Weights of a small transformer language model: LayerNorm before each block, tied embeddings.
Each number is 50 + 10 x the weight over the matrix's rms, rounded and kept within 0 to 99. Layers, rows and columns count from 0.

# layer 4 attention query, 256x256, rms 0.0767, rows 36-48, columns 0-127
53 45 44 41 69 64 48 63 60 34 48 51 36 41 51 42 43 47 42 49 55 58 47 43 49 47 45 48 46 61 67 46 45 49 55 41 26 41 40 55 49 42 42 67 32 76 43 41 64 58 41 46 40 46 43 54 65 48 56 58 42 76 32 61 67 46 54 56 53 46 48 56 50 47 44 56 65 44 58 56 47 60 58 44 48 55 45 43 51 42 40 48 67 65 61 55 63 51 54 33 49 55 28 59 59 49 52 44 46 66 25 30 46 40 46 65 51 31 39 50 39 44 41 56 61 57 51 55
45 28 44 47 37 52 64 54 66 40 36 56 51 46 56 48 59 50 53 53 59 57 37 49 63 59 58 52 40 73 31 46 38 50 58 48 47 64 52 48 57 49 50 63 51 43 57 45 46 45 55 50 68 65 41 55 25 47 60 39 41 66 46 61 44 35 14 64 54 65 53 44 46 37 61 53 62 61 69 43 59 60 52 44 68 42 63 38 44 59 39 40 41 65 44 46 61 58 60 49 62 45 61 45 44 41 54 74 60 59 37 64 59 55 51 53 46 57 52 51 52 49 45 55 41 27 38 42
42 53 50 35 66 61 54 38 52 65 29 41 49 41 52 62 48 55 60 42 47 45 58 44 38 49 41 48 77 68 59 40 49 61 63 42 49 54 45 46 42 28 26 27 43 62 50 52 54 45 65 53 60 55 56 74 51 66 32 40 47 47 63 52 41 66 47 32 72 59 55 55 42 65 44 52 63 50 27 44 63 65 41 45 53 45 44 34 60 47 31 38 49 60 46 63 49 58 70 54 51 60 66 39 36 56 54 42 44 53 42 38 48 40 48 47 52 56 59 47 32 60 57 48 61 53 54 62
34 34 51 52 51 53 51 48 47 56 48 54 50 45 57 47 51 46 44 52 55 69 41 42 60 54 38 35 49 49 43 48 52 54 34 51 39 62 36 53 58 73 44 29 41 49 60 32 59 44 56 53 47 50 56 33 58 54 68 58 56 32 47 59 51 65 46 56 61 35 48 48 44 58 54 46 56 49 38 44 37 38 49 46 53 41 56 42 56 62 46 35 69 51 53 59 47 61 46 72 32 44 55 53 54 65 58 43 55 58 45 36 43 45 49 64 49 45 48 61 57 45 32 39 69 53 56 49
32 60 46 55 55 58 51 24 62 57 58 59 43 37 74 60 38 55 39 55 51 49 49 69 56 57 57 59 32 56 41 49 45 42 49 42 69 52 68 48 49 67 57 58 50 47 49 42 56 39 53 49 43 48 59 34 52 52 65 49 56 42 55 53 52 35 43 43 52 48 37 38 50 56 56 57 60 52 53 70 50 33 54 46 52 38 31 65 53 50 43 54 36 47 65 55 47 58 63 47 60 50 44 38 55 53 63 53 50 38 48 47 58 44 56 44 44 38 47 20 52 45 55 48 34 39 57 48
57 52 62 47 70 36 38 40 56 43 49 50 55 48 59 50 38 46 44 50 66 50 57 36 55 38 29 53 54 46 55 61 51 44 76 48 37 46 62 51 49 48 46 61 65 72 31 44 50 28 45 47 36 54 48 75 39 44 52 40 26 59 36 40 50 39 54 63 34 39 55 53 47 18 51 48 59 47 61 72 44 52 59 40 45 45 30 44 62 46 47 35 25 70 62 53 55 35 49 31 53 55 43 52 37 77 39 56 63 47 49 39 37 70 51 43 64 41 73 63 31 59 59 58 33 48 41 73
45 49 57 68 55 47 53 46 46 56 67 34 50 49 41 37 60 55 51 58 58 65 51 54 40 51 51 49 55 57 50 43 45 26 54 56 29 54 61 55 47 45 57 31 44 54 70 55 60 59 48 42 54 31 66 53 68 40 35 51 39 48 33 48 47 42 72 29 70 33 83 28 47 42 48 61 46 37 50 42 32 60 47 49 40 60 51 66 42 58 47 58 49 43 51 53 57 58 58 28 51 56 46 49 48 51 53 48 43 29 56 65 54 36 47 45 56 40 50 58 49 44 48 47 53 31 63 48
48 43 40 62 46 60 58 47 53 51 59 56 54 67 45 47 57 60 56 55 52 38 55 42 38 41 46 23 48 52 47 53 55 35 58 63 46 62 57 52 15 60 46 69 50 50 53 41 51 72 46 53 49 58 48 63 38 53 53 85 43 69 73 57 69 58 70 52 40 63 53 40 62 48 41 47 42 46 32 41 51 40 60 50 31 31 76 49 16 59 60 52 27 40 55 53 42 40 49 23 66 58 43 47 34 53 52 45 42 47 42 47 42 45 54 49 49 59 37 39 62 50 73 50 59 48 70 47
62 35 62 56 30 59 63 42 65 51 44 49 46 52 50 58 51 47 39 51 59 29 60 44 39 75 40 60 54 47 35 71 48 58 47 34 55 56 67 42 46 35 34 53 50 64 61 51 32 57 61 62 61 41 53 57 51 45 46 67 37 28 52 69 75 31 29 56 51 45 29 35 78 39 41 38 51 43 63 46 35 31 45 38 60 46 49 42 61 33 50 39 36 60 51 45 54 62 58 61 44 37 83 49 60 36 50 47 52 57 34 52 37 18 51 60 53 48 47 58 42 62 46 43 41 60 62 64
55 42 60 47 62 41 36 29 47 42 65 57 35 48 53 39 62 61 47 55 43 33 52 34 62 42 53 63 46 54 51 43 38 52 57 44 42 64 56 38 70 38 50 37 58 55 57 53 66 46 55 49 59 66 45 37 71 37 41 43 48 52 46 43 42 54 47 74 59 46 31 49 62 26 63 65 62 44 38 39 41 54 56 53 57 50 47 48 36 44 70 44 41 40 47 33 60 80 23 58 67 70 52 53 68 42 51 47 58 48 43 57 59 38 50 52 48 52 39 39 47 36 61 40 36 54 57 56
39 24 40 58 40 45 55 56 44 50 53 59 45 33 52 50 49 67 28 41 51 44 26 42 36 23 50 41 59 52 64 52 67 59 49 55 48 46 41 37 64 60 58 60 37 26 55 50 63 30 56 48 54 58 48 41 55 25 49 52 65 55 39 50 46 48 39 61 42 59 38 55 37 38 40 55 50 40 42 55 41 44 51 55 66 66 49 46 53 52 47 69 60 39 46 55 41 49 60 31 49 57 71 47 49 55 58 50 47 50 68 45 54 55 63 51 52 41 49 57 58 55 53 49 60 41 46 54
38 59 70 55 45 55 48 44 65 41 58 43 39 47 47 42 43 55 44 47 67 70 43 44 35 50 55 53 44 37 74 39 64 28 47 48 56 48 42 57 51 63 62 55 44 72 44 42 67 74 62 50 39 42 58 52 44 63 64 46 59 45 30 49 60 49 47 44 50 64 37 47 41 39 67 46 47 45 29 83 24 54 66 59 54 43 37 56 33 54 46 74 54 57 53 68 38 41 49 47 52 45 57 47 53 43 61 45 54 39 44 34 41 34 41 45 66 56 61 41 45 36 41 49 51 55 47 46
65 59 49 52 49 56 46 58 59 46 53 50 56 55 55 50 38 52 64 53 46 62 44 51 57 46 58 57 44 21 50 49 36 26 53 60 58 57 59 68 45 60 73 62 55 49 54 51 60 50 51 60 57 61 50 49 49 50 46 55 44 42 45 47 35 57 39 64 41 40 31 43 60 44 59 57 41 25 55 50 71 48 53 63 45 48 72 40 53 51 56 62 52 37 44 74 34 54 46 66 32 55 55 43 55 60 46 49 39 53 60 42 38 57 71 44 48 34 42 45 68 66 64 52 45 59 50 31
# layer 4 attention key, 256x256, rms 0.075, rows 36-48, columns 0-127
42 60 43 49 41 50 69 56 66 38 49 78 53 48 40 65 51 33 40 31 41 58 28 76 38 50 35 59 57 45 59 45 48 40 38 43 33 58 26 54 58 39 40 50 52 57 44 25 48 58 59 49 52 54 42 52 53 46 60 42 61 47 39 47 52 40 44 55 37 55 43 54 54 45 38 42 58 63 59 40 56 37 53 46 45 55 56 54 52 54 55 38 50 49 59 58 61 40 54 56 40 39 46 68 51 56 48 43 38 55 36 40 39 54 43 57 61 49 36 58 39 33 61 51 55 56 43 77
60 38 45 53 61 65 56 45 49 62 42 54 47 43 55 54 64 63 56 48 71 46 43 63 58 39 48 49 68 63 40 33 44 47 54 28 54 57 52 54 49 51 33 50 48 37 48 39 41 53 54 42 54 44 47 46 51 48 47 42 46 62 53 50 55 46 41 71 50 53 50 64 44 36 61 57 51 48 49 60 41 52 50 46 48 24 48 44 45 41 44 46 38 59 61 44 65 41 52 55 54 44 52 39 33 65 45 77 46 68 56 66 50 44 63 53 33 40 61 61 52 38 30 49 51 46 31 60
52 60 39 64 52 29 51 47 47 55 43 46 62 42 58 45 41 47 51 48 38 55 62 45 46 50 30 43 63 60 49 31 53 62 47 45 39 59 55 52 56 61 45 34 47 69 50 61 53 64 52 56 56 58 44 66 65 55 47 49 55 35 60 67 53 44 40 50 54 47 61 63 41 51 43 37 39 37 28 55 52 51 55 59 41 49 49 42 51 39 40 41 44 33 63 61 39 53 66 51 30 57 64 45 48 41 55 43 36 60 55 72 49 25 54 48 44 75 59 56 47 51 51 49 37 53 67 47
36 57 53 52 46 57 62 50 59 52 62 54 46 50 45 29 50 48 57 30 60 53 51 50 57 49 42 37 44 51 42 35 61 48 38 42 44 63 38 56 56 51 75 56 52 51 51 47 59 54 53 45 52 49 39 43 67 49 57 47 52 46 46 39 41 71 25 37 59 40 56 40 29 60 62 45 41 62 38 53 35 50 51 68 43 57 50 35 60 46 40 39 54 55 51 61 60 51 38 46 41 48 46 64 57 58 59 36 39 57 33 50 40 50 73 70 55 47 34 61 57 33 50 39 49 38 45 62
40 66 39 67 59 67 54 33 47 44 48 47 44 39 77 59 57 48 46 63 51 61 48 43 72 53 43 65 33 52 39 37 45 31 35 57 50 46 59 56 53 55 55 47 52 37 49 38 61 62 44 34 73 41 59 56 48 53 39 46 52 51 39 56 52 44 52 65 66 65 49 47 51 43 48 59 64 57 49 59 41 45 50 54 55 44 52 57 42 25 31 68 43 52 43 41 58 45 49 46 50 43 42 55 48 44 52 36 61 26 42 51 75 42 47 47 45 47 53 61 50 41 61 53 45 53 57 57
39 38 58 56 43 44 58 55 50 54 26 46 35 61 70 60 53 47 31 57 61 63 43 62 30 39 51 50 53 46 32 69 31 60 53 43 55 56 48 64 44 54 46 51 44 63 53 57 46 46 50 64 30 46 47 68 63 37 42 26 48 43 45 47 70 46 88 72 54 55 78 51 46 49 47 36 62 57 53 42 30 64 42 39 51 43 58 54 64 50 47 59 44 72 66 59 36 41 32 46 56 49 49 44 44 60 44 42 53 33 45 51 50 42 35 49 59 44 63 51 36 41 36 45 40 40 54 62
59 31 65 47 34 54 44 50 65 66 51 55 60 61 35 41 37 55 59 59 30 53 47 35 44 62 48 59 52 43 66 40 57 51 48 59 53 45 34 61 55 62 61 32 47 54 62 50 51 32 58 46 51 47 41 49 49 41 52 40 45 52 46 49 37 33 49 54 61 33 64 51 52 55 54 42 43 48 56 44 63 59 62 44 42 55 45 58 34 51 75 35 46 38 38 64 59 61 57 43 55 41 37 51 56 61 35 40 55 59 51 49 42 33 65 68 46 57 56 54 54 56 64 52 49 53 45 47
43 51 43 53 48 59 45 42 68 44 53 53 60 73 51 65 66 69 52 60 55 31 60 53 46 55 56 40 56 79 53 37 62 42 71 44 43 46 68 20 38 60 50 48 41 17 45 53 49 66 34 45 61 58 66 56 30 48 51 46 51 46 41 35 64 61 42 34 34 35 45 50 45 51 53 37 59 47 39 28 39 57 45 45 50 49 41 64 31 47 57 40 28 61 42 46 57 49 40 48 64 59 67 56 43 46 38 47 41 40 47 35 44 51 45 54 43 45 57 41 55 63 45 50 52 41 67 55
60 46 45 52 70 65 50 41 58 38 33 51 31 53 38 57 63 43 47 43 70 35 40 40 46 65 61 54 45 43 45 65 40 51 56 40 52 66 50 54 38 47 50 60 43 66 65 55 61 65 50 52 55 50 49 37 56 46 38 51 29 47 47 63 60 54 44 60 68 67 41 40 76 54 54 46 46 48 51 42 47 50 45 62 54 61 60 47 62 40 41 41 48 46 46 53 53 47 52 59 30 26 59 44 58 56 48 45 44 43 35 43 50 32 58 52 34 40 38 53 74 46 46 47 41 52 67 78
42 48 46 55 39 36 62 56 54 43 51 60 39 56 46 72 60 55 40 38 55 43 46 31 44 39 58 58 63 41 52 69 38 33 56 37 40 37 34 58 54 60 46 31 45 51 55 41 54 43 47 48 33 56 66 36 74 56 60 35 60 42 50 43 43 59 44 60 62 57 39 44 51 46 53 66 38 64 46 28 61 42 51 40 44 52 29 52 48 45 54 45 50 47 43 25 50 61 56 62 56 52 41 52 69 53 44 32 59 49 52 70 58 51 51 45 33 58 56 53 65 42 42 50 60 53 34 55
45 44 43 51 46 30 63 31 58 59 57 73 32 69 42 57 58 53 52 39 49 53 46 41 26 39 42 58 55 57 54 43 46 66 52 45 37 45 53 64 59 50 46 66 55 44 55 37 67 45 39 48 46 51 48 40 47 38 50 39 53 60 60 43 49 51 52 55 44 43 40 48 48 38 50 47 43 39 53 52 44 34 43 58 60 45 60 50 44 44 44 68 58 49 66 26 34 50 48 47 49 70 66 50 47 61 57 56 45 41 57 50 38 38 54 46 53 61 21 35 51 62 61 36 55 49 53 43
29 41 54 63 71 34 38 36 47 59 42 50 50 66 64 57 50 52 43 41 47 42 52 44 19 69 37 47 32 42 70 61 56 44 60 50 54 66 27 64 45 57 50 35 53 39 53 45 65 51 56 46 46 29 58 35 49 48 58 45 55 70 46 41 50 35 44 40 70 44 58 60 49 37 34 56 57 46 51 46 44 44 53 31 64 52 27 63 27 65 66 60 46 60 45 50 55 62 46 57 47 56 56 41 41 58 44 48 65 56 43 51 56 38 51 55 52 47 47 33 46 44 48 66 39 33 53 39
62 57 49 41 69 61 38 42 48 35 55 37 51 51 60 51 47 52 50 55 46 65 60 38 47 29 37 58 45 45 56 57 51 45 67 52 40 56 61 46 41 56 54 66 55 43 55 53 61 45 66 37 45 39 57 48 43 60 49 51 62 61 55 55 46 60 51 49 44 54 39 46 34 42 36 46 48 42 53 31 58 44 57 55 60 53 56 46 35 53 58 56 51 52 52 67 50 45 47 49 65 40 76 46 45 59 36 54 41 62 48 46 53 39 54 34 39 32 41 46 52 47 40 56 42 46 64 39